config.toml
n_layer = 24
d_model = 128
n_head = 4
n_kv_head = 1
head_dim = 32
d_mlp = 384
vocab_size = 8108
activation = "polyrelu"
norm = "layernorm"
norm_place = "pre"
norm_eps = 1e-06
positions = "rope"
rope_base = 10000.0
rope_fraction = 1.0
qk_norm = true
attn_scale = 0.283
bias = "all"
tie_embeddings = false
parallel_block = false
extras = ["some layers without positions", "local attention windows", "gated attention", "value residuals", "a smear gate", "skips across layers", "capped logits"]
init = "normal"
init_std_qkv = 0.0503
init_std_o = 0.0624
init_std_up = 0.0719
init_std_down = 0.0719
optimizer = "adam_hyperball"
lr = 0.00413
beta1 = 0.9
weight_decay = 0.0
lr_head = 0.0231
warmup_steps = 215
schedule = "wsd"
decay_fraction = 1.0
decay_shape = "pow"
final_lr_fraction = 0.0
batch_tokens = [8192, 16384, 24576]
seq_len = 256
doc_mask = true
train_tokens = 133200000
steps = 9182
dataset = "wikipedia_en"
Each number is 128 + 24 x the weight over its row's rms, rounded and kept within 0 to 255. Layers, rows and columns count from 0. The size above them is the row's rms in percent of the matrix's.

# layer 2 MLP up, 384x128, rms 0.0719, rows 3-29, columns 0-127
size [104 101 104 105 101  98 107 107  90 105  99 100 111  95 100 102 104 101 101  96  95  92 102 105  94 111 102]
[[132 101 151 122  95 126 166 134  91 121 120  93 121 115 101 133 116 140 102 100 110 126 126  87  86 113 144 140 123 156 109 156 173 122 138 152 107 122  87 107 113 115 133 111 107 120 162 145 147  91  94 177 148 119 114 120 146 120 162 132 147 140 157 154 133 116 141 165 118 118 104 126 156 164 113 170 121 131 145 133 111 158 131 120 131 131 147 100 115 118 115 117 116 149 152 143 108 112 131 111 168 133 127 164  61 137 136 141 144 108 124 188 148  93 105  94 153 198 108 176 116  82 151 160 139 127 116 147]
 [122 112 118  84 135 145 162  92 116  96 118 118 111 119 157 144 104 136 120 136 154 157 157 101 135 121  83 142 160 170 106 117 126 126 103 104 160 137 127 108 137 121 189 123 101 105 112 143 100 103 112 124 131 158 126 128 147 137 152 108  92 128 143 164 134 140 134 123 158 148 140 132 149 152 128 161 140 130 136 106 111 100 127 143 154  82 136  61 119 140 158 133 189  93 122 145  98 163 126 117 165 118 171 107 139 142 139 138  91  85 141 178  89 114  94  78 126 127 103 137 120 124  96 144 122 119  91 142]
 [118 102 143 138  98 148 165 159  98 161  90 137 115 131 127 127 125 150 105 117 108 117 119 118 123 155 139 136 146 156 114 136 149  92 104 116 121 101 105 103  65  99 114 153 126 101 139 157 130 173 101  78 123 104  94 149 179 125 109 197 118 133 106 107 153 155 145 137 117 138 141  82  89 150 130  93 135 124 125 159 123  90 157 116 155 105 156 125 143  95 135 125 129 142 121 128 157 154  92 157 128 149 134 153 106  74 131  97 122 123 149  98 118 126 136 136 121 145 121 151 109 174 171 102 162 129 100 125]
 [ 94 109 123 151  84  91 109 109 130 134 127 148 127 110 107 128 141 117  84 120 124  96 117  86 123 151 136 113 106 131 164 104 140 137 112  93  78 177 117 149 127 151 134 121 134  75 156 119 138 145 153 164 170 153 122 110 112 161 135 114 139 121  99  93 138 157 135 131 164 142 138 108 118 124 103 142 128 125 110 141 108  81 138  90 103 170 122  91 133  71 167  92 129 138 154 106 156 131 122 157 141 141 134 153 183 150 121 139 120 134  90 134 114 156 176 114 120 168 101 109 130 140 113  94 103 102 149 115]
 [129 118 123 132 166 140 142  97 148 191 119 150 125 101 135 123 132 117 131  93 148  88 148 106  91 106 105 132  99 151 132  91 151 136 123  85 125 122  87 125 135 119 138 155 139 144 106  93 162 116 139 145 126 173 155  90 170 149 164 109 127 136 143 128  83 147 161 137 117 151 162 179 140  90 125 126 100 124 107 102 141  99 108  97 161 110 118 119 162 116 107 140 153 103 158 150 177 109 133 116 147 134 168 122 134 132  94 142 142 145 126 141 112  79 118 127 168 159 133 112  83 124 105 116 161 111 165 115]
 [111 134 120  99  95 121 129  70 135 120  76 129 111 129 121 140 105 141 153 133  93 154 100 158 105 138 150 130 200 167 135 135 100 106 122 174 160 147 103 114 134 129 103 168 121 170 121 128 101 100 111 105 110  94 117  89 161 126 142 106 126 145 145 138 135 132 105 137 162 125 119 143 178 140  80 136 130 121 118 108 121 152 140 135  89 116 127 124 112  89 151 193 124 131 132 138  83 123  80 130 149 141 119 175 133 127 109 123 131 158 133 109 154 125 127 160 148 134 136 185 115 126 135 170 130 123 102 140]
 [ 98 123  95 124 118 129  85  88 135 155 109 113 119 121  97 209 131 122 102 123 127 136 111 155  75 185 134 110 141 166 161 135 148 120 155  80 145 135 146 145 138 120  92  88 147 100  74 119 120 102 132 152 115  98 118 149 118 112 118 135 133 146 118 106 111 113 132 112 134 130 152 122 123 144 122 141 109 135 153 157 163 122 104 150 146 124 139  85 122 128 114 144 124 125 104  86 158 141 154 127 117 130 135 120 155 145 128 174 145 128 146 141  95 146 106 118 144 180  86 139 107 124 170  96 169 157  93  96]
 [128 140 121 143 100 135 108  97 147 122 153 136 143 118 118 150  75 140 166  97  89 102 155 111 134 106 157 169  87 133 119 158 152 126 132 123 111 131 118 147 126  73 152 118 120 150 124 126  63 129 134 149 118 166 155 127 128 134 105 128 141 125 151 123 115 108  99 120 122  89 113 146 159 128 100 111  96 123 115 132 179 157 120 155 119 120 136 138 138  79 110  72 116 183 122 140 162  63 112 154 118 152 189 169 126 137 146 143 143 126 120 132 137 118  96  84 115 139 104 145 127 154 122  99 134 144 124 103]
 [157 160 100 156 129 147 122 150 155 129 151 140 153  95 131  99 142 120  77 150 106 132 137  85 155  83 138  88 133 126 107 153 113 112 179  97 137 124 146 162 112 124  97 143 159 125 131 137 106 187 115  83 118 114 124 140 103 132 111 175 128 126 152 102 129 116 134  95 154 121 148 148 139 109 151 126 160 130 141 138 149 176 127 135 157 152 108 131 125 115 153 118 122  99  87  92 165 126 156 166 100 142 107 141 145 104 110 120 145 123  81 159 134 124 140 142  91  69 138 138 139  97 179 111 105 147 127 118]
 [117 169 147 149 136 136 150 164 139 144 104 117 147 119 102 137 116 108 127 138 153 107 128 141 115 156 125 111  98 110 149 107 163  94 132 115 130 128  94 152  99 128 124  86 149 125 146 115 124 108 130 125 158 110 119  91 154 102 144 133 122  93 126 153 129 153 148 147 151 109 160 170 160 140 118  86 125 118  81 108 148 108 141 118  96 157  62  94 150 113 119 102 137 111 132 122 162 148 152 110 105  98  87 126 143 163 118 177 137 189 135 123 119 105 173 127 147 111 129  78 119 105  98 131 112  59 151 131]
 [121 165 112 101 135 134 111 127 170 135 129 146 130 117  91  97 144 127 140 106 130  89 168  89 139 105 129 144  65 137  96 103 126  96 101 105 115 136  85 125  97 163 109 118 141 102 110 101 141 171 127  96 172 151 134 102 159 118 148 139 140 158 123 161 114 159 118 129 121 143  94  99 169 131 135 130 157 108 157 114 133 126 160 137 110 128 142 103 136 179 128 102 147 147  87 115  77 118  96 112 129 127 103 211 176 145 140 132 123 133 164 116 115 142 118 119 152 119 134 102 113 106 127 146 113 126 121 101]
 [151 139 120 128 110 102 122 106 157 110 114  99  99 162 145 101  88 123 126 114 169 112 137  97 112 114 138 132 115 146 121  94 158 151 153  91 128 169 119  92 166 108 110  95 124 130 161  85 136 106  99 122 139 130 144 166 128 177 114 147 160 124 132 163 110 131 129 124 111 139 148  95 113 160 111 120 110 121 159 136 131 116 144 134 123 111 132 175 150  89  88 157 122  83 135 102 106  94 162 158 152 115 145 148  97 113 170 154 135 176 164 111 159 153 105 125  90 139  72 146 155 141 132 117 143 156 108 126]
 [146 175 146 123  71 132 183 120 147 102 115  94 117 161 138 126 153  86 177  93 111 147 161  98 184 139 139 156  97 147 127 110 140  98 125 129 130 148 132 146  89 129 153 108 116 111 140  93 128 108 104 125 158 154 142 120 114 122 129 119 122 106 136 146 134 135  81 133 100  98  58 104 124 118  92 172 120 139 114 141  98 125  82 162 141 165 124  97 160 162 114 121  76 162 103 149 149 135 136 114 153 132 136 123 147 146 138 150 108  78 153 116 136 140 134 142 114 135 115 126 122 131 136 143 127 138 103 141]
 [140 145 138 137 119 121 155 106 145 204 162  95 116 120 100 156 145 100 143  88 159 144  96 133  79 100 115 122 149 121 151 114 143 145 121 101  96 162 104 134 112  89 136 120 149 137  95 148 134  83 124  85 124 119 126 133 125 152  91 113 151 132 104 135  95 167 184 143  84 103 141 136 128 115  70 126 131 120 102 117 118 135 116 154 151 159 157 144 101 144 121 129 105 116 132 122 139 141 125 117 146 108 147 149 123 135 126 147 107  86 155 126 155 114 117 156 162  96 118  76 124 173 143 105 156 143 119 172]
 [165 106 103  80 124 110 121 131 114 117 126 139 104 142 142 146 143 137 144 139 117 117 152  92 116 122 105 175 117 129 117 129  83 135 120  97 105 130 123 125 127  94 150 130 150 120  77 165 103 114 156  99 167 129 104 156 173 135 166 118 152  88  96 143 145 167 152 115 145 141 112 129  87  94 165 149 144 116 161  85 120 118 114 154 158 129 129 113 158 142 134 158 135 117 127 176 122  98 139 112 149 148 147 108 152  95 176 115 151 173 143  81 101 129 104 141 135 116 131 129 110 116  71 102 101 135 167 106]
 [108 171 148 125 118 105  81 139 138 112 113 133 101 132 136 168 135  88 102 122 169 122 174 146 118 166 132 104 112 121 123 144 113 124 119 147 100 136  72 123 158 146 172 138 138 126  98 139  93  96 101 121 150 128  97 131 162  64 112 147 122 121 103 144 138 110 174 119 171 164 139  88 140 123 114 112 141 121 124 134 153 181 120 118 132 162 166 132 137 139  99 176 127  74 158 108 168 125 153 136 118 145 135 124 133 118 129 102 119 131  94 139 139 154 148 118 126 151 112 116 160  93 156 167 117 110 107  96]
 [109 127 170 119 150 140 177 122 101 151 100 150 103 105 117 125 127 151 127 118 162 166 143 150 114 110 133 121 161  83 130 135 172 136 138  79 123 123 142 130 162 105 117 136 116 116 136 135 158  75 141 139 110 104 141 128 146  97 142  93 110 134 121 131  97 163 140 102 113 131  96 141 162  99  90 104 120 110 142 112 117 145 174 166 122 118  88 112 117 135 135 137 114  92  90 140 175 146  90  88 149  99 125 106 137 109 182 120 154 108 149  95  95 106 147 121 111 124 138 188 131 124 117 139 143 175 138 155]
 [132 145 153 126 120 130 147  86 142 162 138 114 101  60 141 123 136  96 157 101 105 171  91 122 153 107 155 111 141 122 137 145 146 155  92 127 112 133 171 127 131  96 137  92 177 125 122 140 152 115 154 173  97 121  97 135 150 150 152 125 141 111 132 142 113 136 136 133  96 151 120 128 120 143 103 177  88 124 112 118 135 117 106 107 163 159 103  97 117 134 137 132 121 124 159 148 155 103 115 117 120 126  89 132 118 114 140 126  73 131 138  95 140 102 177  82 192 102 166 137 147 128 138 174 130 132 113  94]
 [114 165 103 115 148 157 121 132 124 144 127 150 168 170 138 119 210 119 107  93  97  98 104 141 147 109 161 106 124 123 103 188 133  85 112 170 143 146 157 159  77 121 124  87 114 142 137 167  57 119 135 109 103 135 133 102 136 136 117 126 129 129 139 133  96 145 122 131 171 128 108 140 132 144 130 157  94 113 113 127 125  95 122 138 124 146 157 120 126 144 142 105 113 147 102 145  92  93 102 136 137 152 139 182 142 114 118  93 133 114 167 105 145 114 119 161  98 122 111 144 137 112 143 153 125 100 144 148]
 [123 137 151 139  95 136 127 178 152 172 109 128 125 143 129 127 166 138 100 110 140 152 122 142 118 136 152 113 103 110 103 169 161 159 150 122 106  89 125 124 104 115 110 160  78 120 137 133 144 119 112  86 130 113 146 146 128 111 127 123  73 130 153 129 161 129 152  97 134 146 145 118 116 125 127  97 137 158 118 124 176 128 135 131  84  87 160  96 134 110 163 146 109 142 122 137 167 135  99 108 107 102 128 132 137 106  84 143 159 113 120 137 104 204 114 141  93 158 156 125 102 156 143  77 128  98  91 169]
 [153 137 143 113 152 178 112 144 144  97 134 130 147 122 127 107 138 184 147 117 119 121 123  97 114 124 110 112 145  87 112 127 104 125  89  88 164 132 100 121 151 119 135 105 131 172 143 144 132  82 155 162 167 112 172 153 125 113 101  97 163 147 130 126 102 148 121 162 106 129 128 110 172  98 160 144 105 108 151 115 158 124 114 161 112 122 126 126 136 147 142 157 114 104 140 163 106 133 122 157 138  61 139 124 164 161 110 151 159 129 158 105 107 169 132 150 137 125 148 136 150 127  83 113 113 128 191 102]
 [158 146 119 144 188 129 147 162 101 104 119 125 125 142 116  86  78 117 128 127 127 121 186  97 156 149 159 111 125 132  73 126 105 149 145 135 109 136 177 137 172 126 129 136 134 144 139 159 117 142 137 115 136 155  90 120  96 136 169 112 160 127 127  83 135 140 115  54 127 128 123 121 117 146 125 123  95 162 128 109 108 114 109 129 124 136 127 104 161 132 144 148 128 170  81 115 113 110 135 118  77 114  80 128 167 124 114 131 134 154 135 163 125  93 151 148 136 135 115 128 134 106 181 153  86 137 141 138]
 [154 177 121 111 104  98 142 167 131 136  87 133 135 148 139 133 101  90 128 113 158 100 134 164 173 119 114 169 116 161 142 125 119  96 130 127 107 145 132 106 157 133 119 137 114 120 107 108 151 191 102 111 160 169 126 121 128 101  94 120  82 119 108 106 141  93 161 153 123 145 121  79 133 125 129 166 173 150 131 162  99 168 139 142 110 141 135 132 173 110 120 143 129 149 146  95 158 143 110 127 109 156 123 169 120 105 136 131 129 150 118  75 146 112 132  93 108 119  91 171 124 125 130 102 151 133 162 157]
 [153 102 115 120 112  95 130 110  96 108 120 153 189 160 141 141 148 103 123 149 152 126 132  98 101 151 118 100 133 120  89 148  89 126 166 151  89 155 124 142 170 137 177 129 103 133 130 128 141 105 132 108 152 123  94 137 142 133  68 138 193 139 123 118 124  97 134 103 136 113 143 154 149 116 125 117  92 141 147 140 147  92 158 102 119 113 158 139 104  94 154 108 123 155 114 117  91 165 142 114  90 142  77 109 105 124 196 113 159 143 125 127 125 137 123 138 136 127  77 140 150 108 136 113 117 145 106 151]
 [107 128 130 127 124 151 135 160 148 127 142 132 124 144 138 124  78 103 142 113 179 190 130  93 112 134 146 137 121 133 145 148 146 148  89 101 115 152 134  93 150 119 135 169 169 141 103 147 120 113 103 166 150 167 141 147 128 114 119 166 123 168 145 141  82 127 114  90 134 152 152 126 150 100  90 140 109 111 119 146 168 142 131 129 141 119  83 176 107 134 105 149  98 120 132 116 161  82 128 105 157 126 110 120 141 143 109  86 150 168 156 126 119 146 163  93 172 122 113 171 123 164  89 128 144 106 143 122]
 [121 101 162 155  99 140 138 141 135 141 133 127 163 108 120 144 128 122  72  92 109 147 116 106 148  89 110  76  94 151 112 133 180 129 138  92 149  98 115 190 139 128 168 128 154 133 157 106 140  92 115 154 140 130  78 113 121 107 127 121 105 110 164 158 127 112 105 127 131 145 127 127 129 117 159 149 110 117  82 120 152 113 122 123 148  83 167 103 131 108 141 117 201 134 136  81  94 158 117 118 132 109 114 146 148 164 175 159 124 159 132 160 134 105 151 151 136 138 118 151 119 153 103 126 131 138 123 122]
 [149  93 134 177  67 117 120 116 129 108 119 105 130 192 101 129 145 160 149 100 115 160 101 137 127 123  94 131 122 136 145 145 138 136 104 118 136  93 109 180 102 130 118 122 123 116 179  87 170 110 131 122 132 110  92 109 120 172 108 133 109 139 165 127 122 146 107 144 116 122 167 121 105 176  93 135 130 159 115 159 142 129 106 102 116 123 180 103 133 119 129  79 102 161 105 117 127 133 139 128 158 138 149 114  99 104 167 129 126 112 119 125 142 167 117 163 164 125 125 154 152 134 148 162 149 104 106 173]]
# layer 2 MLP down (transposed), 384x128, rms 0.0718, rows 3-29, columns 0-127
size [108  99 108 105 103 109 107 108  96 106 101  93 106 104  99  99  95  99 101  96  95 101 105 100  95 109  99]
[[148 181  94 124 104 151 118  95 113 107 108 110 136 153  96 118 130 115 104 127 116 129 127 184 132 137 167 122 122 107 120  98 148 127 124 173 135  95 115 127 146 168 160 116 143 145 145 122 140 110 102 100 150 126 122  85  83 132  88 100  90 112  86 167 158 150 131 127 163 146 134  91 135 143 174 160 103 133  97 122 151 102 165 132  97 160 140  99 147  92 137 144 143 136  84 119 117 115 138 113 114 150 128 116 162 131 122 167 130 120 128 104 123 126 159 154 146 155  99 173 118 109 180 108 137  88 126 111]
 [143 124 127 171 116 152 103 123 105 130 130  97 130 167 101 165 182 121 122  87 119 145 105 167 104 129 129 169  88 102 100 189 139 143 141 154 125  86 153 138  93 154 160 103 163 100 107 124 156 119 110 108 141 109 125 138  96 136 132 162 165 127 125 127  98 145 149 142 124  83 119  82 142 138 162 104 107 127 145 150 154 131 117 133  76 164 135 161 150 132 102 159 104 120 111  73 143 134 112 156 116 159 106 118 138 125 135 169 114 110 108 106 151 140  91 117 157 135 135 161 141 138 116 113 105 119 136 122]
 [184 151 122 134 114 178  94 110 122 138 145 124 121 109 147 116 106 154 155 135 142 102 164 112 131 121 142 158 152  88  83 107  95 123 132 126 168 121  96 100 168 125 107 131 126 156 132 124 124 113 109  97 155 161 154  87 122 139 112 121 110 172 141 155 134 111 134 104  95 162 115  94  88 150 133 146 113 110  95 117 142 125 184 163 123 110 106 127 144 104 113 134 106 145 132 111 130  54 153  89  95 149 166 135 147 125 141 123 113 101 121  90 154 159  96 123 139 146 103 142  99 124 151 165 140 134 115 107]
 [168 114 140  93 178 176 155 106 108 154 132 127 149  81  83 140 107 119 136 140 155 130 131 164 151  88 128  95 123 139 128 166 135 112 135 122 102 120 155 111  89 113  99 116 107 162 136 168 143 161 117 107 100 103 152 100 156 174 162 157  89 120 118 164 147 152 101 122 116 155 134 145 114 138  86 147 112 130 129  84 150 134 142 117 108 103 122 139 144 154  88 142 143 126 157 147  88 145  97 167 107 134 107 152  95 118 105  87 127 134 131 161  99 125 147 173 139 127 127 149  95 157 131 124 130 119 130 109]
 [148 143 148 105 152 148 162 107 144 103 104 121  80 123 136 120  95 104  78  45 126 102 147 128 156 126 134 161 109 100 101 120  92 128 155 117 116 147 170 126 151 141 121 117 194 124 107 154 133 105 142 136 102 122 120  96 104 124 156 127 117 133 168 114 159 114 139 118 131 127 113 191  98  97 112 105 117 107 168 125 111 112 113 122 123 107 137 160 139 142  92 133 159 117 135 136 114 172 138 118 132  92  99 116 105 160 131 138 164 121 157 106 140 116 109 144 101 151 124  78 148 111 126 132 141 171 148 152]
 [137 177 124 101 182 134 188 100 128 133  90 154 150 118  77 142 118  88 158  95 100 153  87 148 115 125 109 113 144 146 137 122 134 144  89 149 114 160 102 130 128 133 166 103 126 163 158 140 187 104 108 104 138 132 121  99 150 108 111  99 153 101 152  90 115 153 100  87  95  82 143 160 125 118 108 172 157 116 141 107 106 108 102 128 146 113 160 149 128 122 167 147 127 134 130 137 136 119  91 133 128 147 118 162 140 120 159 116 110 100 156 129 125 159 159 125 148 148 142 104 148 119 117 101 117 138 146 132]
 [141 115 106 150 106 129 131 121 190  97 128 152  95 143 166 115 146 122 124 102 111 137 150 173  82 107 170 123 153 124 118 156 126 145 147  60  77 136 123 110 145  98  99  94  93 142 116 127 107 120 159 116 154 183 133 120  97 170  94 131 139 185 134 124 163 140 110 138 130 138 101 112 135 121 110 152 130  95 115 113 123 151 120 142 117 135 154 105 145 137  98 109 117 138  73 155 131 126 117 127 129 161 124 122  99 123 116 104 128 135 162 153 147 133 215 119 119 119 127 143 114 120 112 120 139 128 150 108]
 [144 130 129 136 133 116 121 155 107 154 120  93 127 109 107 123 147 152 170 136 144 127 153 141 103  88 127 114 140 119 184 121 132 145 151 128 127 120 132 123 118 178 140 152 110 148  96 116 134  74  98 145 123 142 179 148 123 119 100 114 155 184 119 124 105 125 101 135 101  69  99 146  88 140 132 118 143 121 155 165 101 147 149 154 120 130 115 162 158  84 133 120 123  96 119 147 109 116 148 101  90 104 113 106 115 146 182 104 129 114 142 137 174  82  94 114 132 110  90 117 119 165 148 164 138 114 132  83]
 [135 171  99  70 173 202 148 105 131 130 148 103 113 104 118 102 132 127 149 151  97  90 158  84 105 123 125 137 119  53 158 147 158 155 121 152 164 159 136 139 125 103 150 143 139 144 115 131 157  91 104 160 107 154 150 134 102 123 100 124 137 131 129 129 170 180 121 116 118 112 161  99 118 128 139 144 117 124 153 137 148 122 114 154 125 163 128 125 161  93 100 129 108 149 132 119 147 138 152  99 127 131 177 107 109 123 130 123 138 112  79 109 118 165 133  88 104 116 126 129 127 134 116 112 141 102 142 152]
 [126 109 167 111 139 119 162 109 148 128 105 127  72  91 159 134 135 152 129 132 138 128 162 184 140 115 108 136 149 155 158 123 110  61 131 179 111 132 110 106  97 112 151 125 163 138 118 114  89 126 158 138 142 105 132 136 155 115 153 115 156 106 131 123 118  76 148 153 166 136 150 133 125  91  71  97 140 132 125 114 130 130 108 138 102 127 148 164 123 149 149 131 127 139 155 118 104  74  81 137 133 152 128 160  95 155 149 130 157 120 114  97 133 105 127 134 103 140 116  87 137 170 122 104 145 144 177 109]
 [111 135 133 112 118 130 155 155 126 111 126 141 135 127 183  71 113 131  98 157 101  75 118 125  91 100 175 134 131 139  95  95 126 131 156 133 120 136  75 134  98 113 157  83  95 114 133 162 158 159 101 105 108 119 101 132 166 144 124 136 121 100 116 150 104  88 114 154 112 123 149  84 118 121 140 118 164 133 143  89 122 140 110  90 127 129 114 144 166 159 157 121 156 103 147  95 140 125 161 119 159 121 132 143 148 107 131 141 157 180 150 134 110 132 110 118 168 110 130 132 197 150 132 119 162 134 121 125]
 [133 132 124 149 149 116 112 112 110 124 132 100 157 120  92 110  88  69 105 111 135 112 145  96 122 147 134 126 109 151 132  97 158 145 114 125  86 139 106 145 139 125  81 119 111 173  94 114 116 124 178 160 100 161 156 136  77 132 135 152 162 141 160 140 137 166 138 108 140 141 146 137 108 166 134 114 132 150 132 171 141 122 147 112 109 142 172 101 164 140 147 102 123  94 111 125 117 145  81 145 153  82 116 134 104 168 108 111 149 100 148 130 153 149 133 151 114 146 131 148 130 119  54 103 167 106 131 134]
 [120  68 137 142  95  92 105 146  88 170 121 124 149 151 137 117 128 152 135  99 146 122 115 140 131 159 106 153 183 111 125 146 138 149 132 117 155 108 148 135 122 111 128  79 118  70 156 126 159 113 129 172  89 110 145 146 114 117 175 101 133 115 138 140 107  91 164 126 167 100 156 134 113 134 161 107 153 138 134 101 131 140 115 137 169 130 120  78 126 129 133 138 147 158 154 136 140 140 150 128 127 119 156 130  76  83 157 100 130 136  89 138 121 122 126 130  81 134 128 105 155 170 107 175 132 137 166 142]
 [163 168 152  80 153 186 161 123 120 122  92 114 129 126 132 129 102 154 143 111 132 115 147 104 115 155 108 102 141 141 162 159 135 131 102 137 153 158 120 121  90  84 153 180 184 166  81 134 152 135 156  97  90 115 149 147 140 109 133 123 122  69 135 148 148 142 111 127 114 138  87 144 129 104 117 108 144 115 146 125  93 138 118 165 116 160 149 114 105 119 126 151 113 150 151 129 116 119 126 123 101 144 147 157 111 115  99  96 134 133 136 119  97  90 120 150 141 122 128 125  88 177 102 110  88 148  88 131]
 [149 154 137 174 167 157 185  89 108 150  69 149 118 141 119 130 145  87 133  86 137 136 120 131 109 126 127 155 140 158 130 102 112 123 107 164 163 139 153 183 108 124 134  81 154  87 137 162 145  77 138 131 122 137 127 110 135 148 156  83 144 118 106 142 128 135 115 157  98 136 146 142 104 107 126 122 108 139 150 104 134 146 108 134 108 125 167 105 169 183 109 124 130 112 136 159 150 165 128 190 129 109 137  96  94 149 120 140 110 119 114 132  96 111 139 157 113 123 166 130 106 104 104 129 112 131 140 122]
 [123 121  97 122 143 137 129 114  94 145 106 128 174 165 125 107 136 113 162 117 182 123 118 155 160 124 112 123 134 119 151 181 169 129 139 122  69 145 174 103 176 139 123 118 148  87 101  99 166 114 135 145  99 116 145 129 119 145 143  99 148 131 119 142 145 126 138 166 121  96 130 128 140 109 171 108 128 107 114 118 149 157 144 141 126 179 121 113 164 116 145 145 105  38 117 144 158 137 107 173 122 149 113 112 111 119 116 136 102 127 125 115  80 142 132 112 147 119 132 118 155 113  86 159 145 110 129  98]
 [122 146  87 133 138 114 137 126 137 117 137 123 138 128 106 104 145 116 145 118 130 155  92 116 110 165 156 167 118 191 165 116 113 143 129 172  93 111 127 149 136 124 168 151 132 194 169 138 118 133 131 135 146 113  95 118 160 145 117 123 152 118 138 122 162 125 163 106  89 114 169 150 156 149 151 130 148  95 118 116 101 140 146 109 125 123 156 117 108 128 158 138 143 138 105  95 142  97 102 105  89 157 133 171 108 140 117 105 105 126 164 146 121 165 161 154 115  98 153 120  91  85 167 118  99  95 130  78]
 [156  90 149 132 135 141  97 104 121 131 109 122 139 140 124 176 173 128 102 113 155 115 158 117 137 156 174 102 125 111 131 158 110 102 119 105 121 100 176 162 134 115 110 109 160 138 157  91 133  86 165 126 115 144 152 143  84 132 168 123 155 112  91 147  91 148 114 147  87 105 126 122 130 178 134 130 123 103  81 185 133 128 101  99 141 121 124 112 153  84 118 120 168 144 124 133 125 136 166 151 140 121 124 104 112 127 142 110 101 110 105 110 126 146 156 170 146 136 107 167 143 106 174 119 110 172 120 126]
 [117 109 124 129 113 129 149 128 117 135  91 130 109  99 153 117 170 126 117 130 111 104 176 166 122 111 130 117  99 146 212 126  98  96 110 173 133 144 132 126 115  76 169 101 147  86 182 111 124 132 116 106 134 117 142 106 123  94 156 109 123 107 146  98 125 135 138 128 114  90 107 111 164 123 120 148 143 128 130  80  90 146 126 146 138 105 117 115 150 125 125 153 151 116 109 156 165 141  85 118 115 141 131 173 134 116 116 116 151 105 136 128 137 115 151  95 114 125  70 120 174  99 123 109 155 152 167 168]
 [156 119 137 108 173 146 124 116 107 101 148 136 142 120 113 172 118 150 144 140 118 128 124 121 157  96 165 123 127 107 117 137 137 121  99 158  97  84 113  93 146 132  83 173 115 142  83  90 148 161 107 153 167 115 123 105 126 130 117 186 117 114 117 145  83 100  83 103 176 146 121 144 118 136 184 131 149 127 109 126 137 145 118 172  87 144 122  96  99 157 164 133 110 115 118 125 107 133 139 119 131 165 162 145 125 165 143 124 133 125 139 119  94 122  87 109 109 170 106 130 101 143 140 164 109 119 130  85]
 [ 96 116  98 132 117 109 100 146 105 115 119 128 125 114 164 117 139 115 118 133 104 126 164  95 119 190 140 112 113 116 142  88 115 148 146 129 129 131 131 138 118 141 195 104 139 100  94  96 129 148 101  96 130 150  95 114 110 116  96 167 114 139 107  78 153 125 135 114 119 145 124 144 172 143 112 146 118 161 147 191 136 103 146 146 135 146 158 129 126 164 142 131 145 159 143 118  73  98 145 140 195 145 112  98  99 174 162 116 133 148 146 116 131 144 142  98  99 131 141 154 143 113 148 160 120  86 152 135]
 [121 121 121 110 116  99 162 125 123 137 103 122 130 146 107 142 162 108 168 161 131 149 161  92 117  98 153 174 121 157 119 124  92 125 129 131 130 134 119 116 181 142 145 112 104 111 152  83 102 163 154 127 175 150 103 107  73 140 122 145 114 107  84  93 130  85 166 111 154 150  66  98  83 154 124 133  90 176 133 151 150 118 106 130 125 118 131  88 127 139 121 147 135 148 146 103  94 111 136 129 134 135 118 146 127  89  98  89 121 127 128 164 161 134 147 123 135 144 155 127 143 107 151 120 110 144 176 139]
 [121  89 130 138 120 112 161  85 112 115 133 105 144 136 141 153 124 140 148  52  89 147  88 107 116  94 105 119  99 116 157 104 142 140 125 107 123 133 157 128 118 158 125 142 122 120 183 120 161 121 176 154 154 117 141 106 155 147 101 128 128 128 159  72  90 106 112 134 137 112 153 131 116 152 101 136 110 153 104 154 170  91  95  94 117 102 104 112 127 152 110 152 121 100 173 100 108 169 112 161 157 148 112 154 113 168  99 139 126 120 132 147 102 133 103 151 160 117 152 143 128 168 107 140 113 117 145 123]
 [142 118 146 114 159 116 156  99 110 103 146 120 153 132 137 140  83 154 165 140 172 117 176 137  99  96  90 165 102 144 134  93 112 123 131 163 107 128 146 119 185 142 148 113 182 118 142 135  94 107 106 115 107 148 130 157 149 129  61 121 135 101  73 131 118 164 140 165 142 157 130 118 114 115 155 153 144 126 133  90 106 129 133 121 120 125 124 164 186 154 112 130 119 126 129 123 120 124 106  88 117 124 139  89 153 131 140 144 136 129 169 148 106 119  80  92 109 134 155 122 107 102 116 138 125 174 129 143]
 [138 163  96  98 127  99 157 142 117 146  77  92 143 157 103 119 143 131 121  54 137 124 121 150  93 129 157 157 130 125 179 115 142 102 108 116 107 149 111 145 144  81 130  99 176 131 121 132 113 178 135 155  90 143 135 142 146 102 102 145 111 102 140 110 108 134 128 118 133 112 120 140 122 123 112 120 135 118 147 121 112  89 126 129 142 134 173 138 151 158  93 129 117 139 120 148  99 178 113 167 157 135 132 143 110 136 106 118 174 153 132 141  68 114 142 123  72 131  89 133 132 100 143 168 121 122 127  81]
 [132 162 125 128 131 101 157 122 126 177 134 134 117 165 125 143  80  95 127 141 124  90 119 150 160 148 154 138 106 127 167  81 137 157 149 151 178 135 136 105 145 111 103 100 118 120  90  98 168 120  95 113 137 159 153 139 160 109 106 127  90 101 125 130 121 127 139 151 184 148 131 104 124 146  99 142 135 163 164 140 128 103 138 136 113 131 135 126 168 127 143 127 109 152 130 110 120 162 128 140 123  88  86 144 181 140  92 143 157 145 141 170 122 131 121 122 140 103 142 122 143  89  73 103 139 157  75 113]
 [139 173 128 130 153 131 137 144 143 117  97 135 148 119 113 147  92 126 111 155 120 141 108 109 109  87 129 141 145 125 107 140 110 133 141 143 202 119 131  78  87 126 122 175 160 119 138 153 175 100 136 121 127 164 121 128 126  99 142  98 128 151 143 100 125 180 107 155 101 191 108 136 177 129 139 119 127 117 141 128 129 126 135 149 141 126 109 105 175 172 142 136 156  79 122 102 138 110 120 106 126 122 132 123 176 126 164 130 121 146 127 174 164 114 116 146 165 123 169 111  65 144 118 148 137 123 109 122]]